{
  "n_kv_head": 1,
  "d_mlp": 384,
  "norm_place": "pre",
  "init_std_up": 0.0605,
  "optimizer": "soap_variant",
  "lr_mult_qkv": 0.5,
  "grad_clip": 1.0
}
Each number is 128 + 24 x the weight over the matrix's rms, rounded and kept within 0 to 255. Layers, rows and columns count from 0. Numbers have three digits each.

# layer 2 attention query, 64x96, rms 0.165, rows 0-9,32-41, columns 0-95
154141140152117134127120116150106091115148126096164134101129180124179153151078118148163107110142103150119148129112101119124102101122092106134089118106133156117119114101129098181115131114136112155112145126133150136109134146092109086137108101177130124122110136166129164124101151153112146138
120128111104179115128111132107127125126118095141117146148134114104142154120142110142106143113109159096143128117139131150138115117118148133107130130140109149146130158112146137127101168135146119104134154129130108119114139129141152175117142128138142112143150134131137115133117117124110106133
112104108132136158135161159120119096109101121074129129104159122116145145085123154158091144130128094109104152095132129122157192171114100087141135138134140144117116114138109097115148137138172114110128115118115112131103144122130145140132160176138128144118190113146143112157141123151078092111
117115127148110137143118128136115148098131098123161105101135144131129110137121130106142105114102121112123127152117115105137117104156113136114072144106135143128113129088140116132139096140112129140115130140162116122109116125123096127125130118116108121109118140134125139170154111132147147130
138112133132119136108132115131133120141116158087111133133132133154118093139126153143144094130135143138119138134133118158125156102136093145153113140114113144080139098141115133173115135098127158116121101122140129149125126110134110110130114122142138129143131112136121141128153154150130148138
101097115152143153110142119136093146132102100106151137115116124118114140123089126122170114124134106136125147116142091107128128138127098102142079111113145137152129132127141131126139161122139108112107111108091144119101163123124139132130129140173111128090149122115132134115135144156114113120
162171146137116106117118109107124124130183149129109154159118136124114121097100115174144104099141160129111143120155131134119079113141097095147091145115132112129119092110148113150106109133154119175137127095156115122122123173114092117146141163154153100159119144147169096147135204124086094109
168117111164105137139122112129134125134127150077089132118154160152107105127133129137140143091135143109132143078103102141129157104162121147136141125091130108127087097124108107142129117121127125181135138146139080128123109091120111097118098077108109161136115095142113133156151128143131113109
114110115134150140130129145145117112116138138101115138120112097102129116095113112164114137136152061120132098147091148118130169157129142120115133111138117139110111141129154135147169180144137125087108114181099099137110149134171083151140127139076131160095155141101108080143112136124110159124
136103152147092141085117167138141141129112133132085145120155141117084110159124168164120125115157115115138122116112086122120152122107134175114100116137095100115155116110093128157149099096107124131164079147139133137127090107150156120126109126105152146159119138130108114120178140130160149138
161103143139108130104088126127110134200163145122121099129127089112077142118117142126110144144089154134119122123123104193131116134131196130137140129131098144094131116116136126121150138112131128094104101124146164117134158156157082145150135160121122118071116095156134108161107120113151180101
122121130150139127123143126120165131067057148095117139136168148114133122144137102139132098124139096124131153097136175127145128114131132143115121076115106151117136146156135133178074173165117147126154130134147138195117147119132121100115128146131158102155138139129112142164117140183122079094
106118158141130132100099127133077137172120075110102110128141133120153152134102176136155134139133070105152164120149106139168135124138092073116114200128118159152095127135150155111120149125152115091140133120103100121116115154097122152132084123125132145121156125113113131113127085117129125130
183077112100137125072114128144144153123135136130088116109149122137139077170154156121132123152132125149088138135141120138134121113142147129106116151127154104111154097092116155129112152113112099103122151105135119077136118078174124115095115113142101121118119136172166151136136108180131127130
120164100132129185119077127087122136130102132104124132107124105112105119192110128137106101115173084131099111147121116127140126142107143125152102163114128115123127136128135140112153105103105142116065112157129137137148154151103155074191135092153151131166135187093130110138162135105111166129
129105112113169150113104107114129165096132089114153128079116109141120162149105120176136122116135079108118157118146087146150114136122135163114107111142126105138128149066161143106117142113156129125102106136118135131088134105136153138099115098120155119179077143145143095135163155137109130111
118126137140127105105110127146102095168140142071066100118136119153093083117085139112135109159174131142172162132152099133153121139084154133136105126127193117141112163108160107138129114108152117192158123146146143143099138131087132145145117133112110109131132140124161112150111118079155103151
140103176167122150108098170130122065175139171084109121120145165170132127106164138125143145088097139117135114141094131145108123131117121136129115107091118161132121119124110115121165157127093175123102121139105130103103119162168097141162113152134101144102124091126163111152147063182104126132
095140097118175103108142130082127132149143134107131120135122146122137088076154174146150147108136132084110137094144128138164156140099097212096125136152118157170153123156094131146109146118124085148107149156136158123146162128143119111169111118061144087093123112097142109121131154117156109157
103116171169113132122082118077168092132122093132108089121189189126107110166142101094150140095104143118098201145130162173102144137108149114091157120191078113169142105154119138114156136094184121096119138157100118151099134113074123188186077128074145101148138140147127137123097117181153146129
# layer 2 attention key, 32x96, rms 0.171, rows 0-8, columns 0-95
140128124098143129124111126123113152140102133168142137156101119093118120093140103129147148156139100139133132153127148122130140141143129127128127158129132100143114149103126109105126140131144158129126134121132119149128137136162128121142122112128141123138111140104112082110117157141116131098
128148096118143107135107074120144141126141141107170100138095087119176137137136121135160151140110150132141125135139141147155139164106118117121136141124148125118146119138134142146157137125103124090108150144146117140151135076126178139112126113116166103136103192094124173117103130121124131148
114143100106156121144163142158128122145152135151121118122123157097109139125128118116132115124135164126111132123117135164100090151133119112137135115107122130132142115127131143070142117122124144157166104119121151088127141112147156128123140152122127170108102133117140136136119148117124088151
138138098155127087119144169136109132127153119146130073180139148105097140088119156111117077122129134105143143121117129135123141147145146110153157112101160144114109110095140116122120112077153143147157125133126151113124127171121163103140095163161141116109121120104131120136129082143147117141
104091160148145098089135137153171157150119127153120109126124167133135121089128152134116125121137155112157152128178163099108161137158110078135123137117105133093126125104120147110108168136135109143111112140201140155133148163165126107132105139148088102141149139151141146094124124114150128124
113135110141107133169103165144130135144171094134117151131131072093159119138133135080135103118126141100115154113105131158100143100108114152092156137061136130099145129124144156142089131148122131188151078148125112105139142165105102144137149135143136104150115129123124067123156125126163137162
153153102109102147136122138146148080147096111128127132147134126093170123145099120146117106158134088133152109106136111178156123105184122121136090104110073158122106155115146153137103133167072105124158140138095135147149164139129106135160139100134137116165111137129095130149150140154163174174
113100062110149073143108118097088130109128112111112111078106096081112176120167126117129125153121142122139109140120113120134140146124128126152090125112151111146122113082159120126153078127154140183123112112119121110145148136123154144137131116134150099129139115137123104095106101107089155131
192128095145105118139162141120124107135131180145139121078131131097157129147192120154151108143142149102118117070127119179130075103066110106143092113069106132099130085111136124123158147090173130132155128112121125075087101148112106158095132137146117152113165127146155176073161122125139124156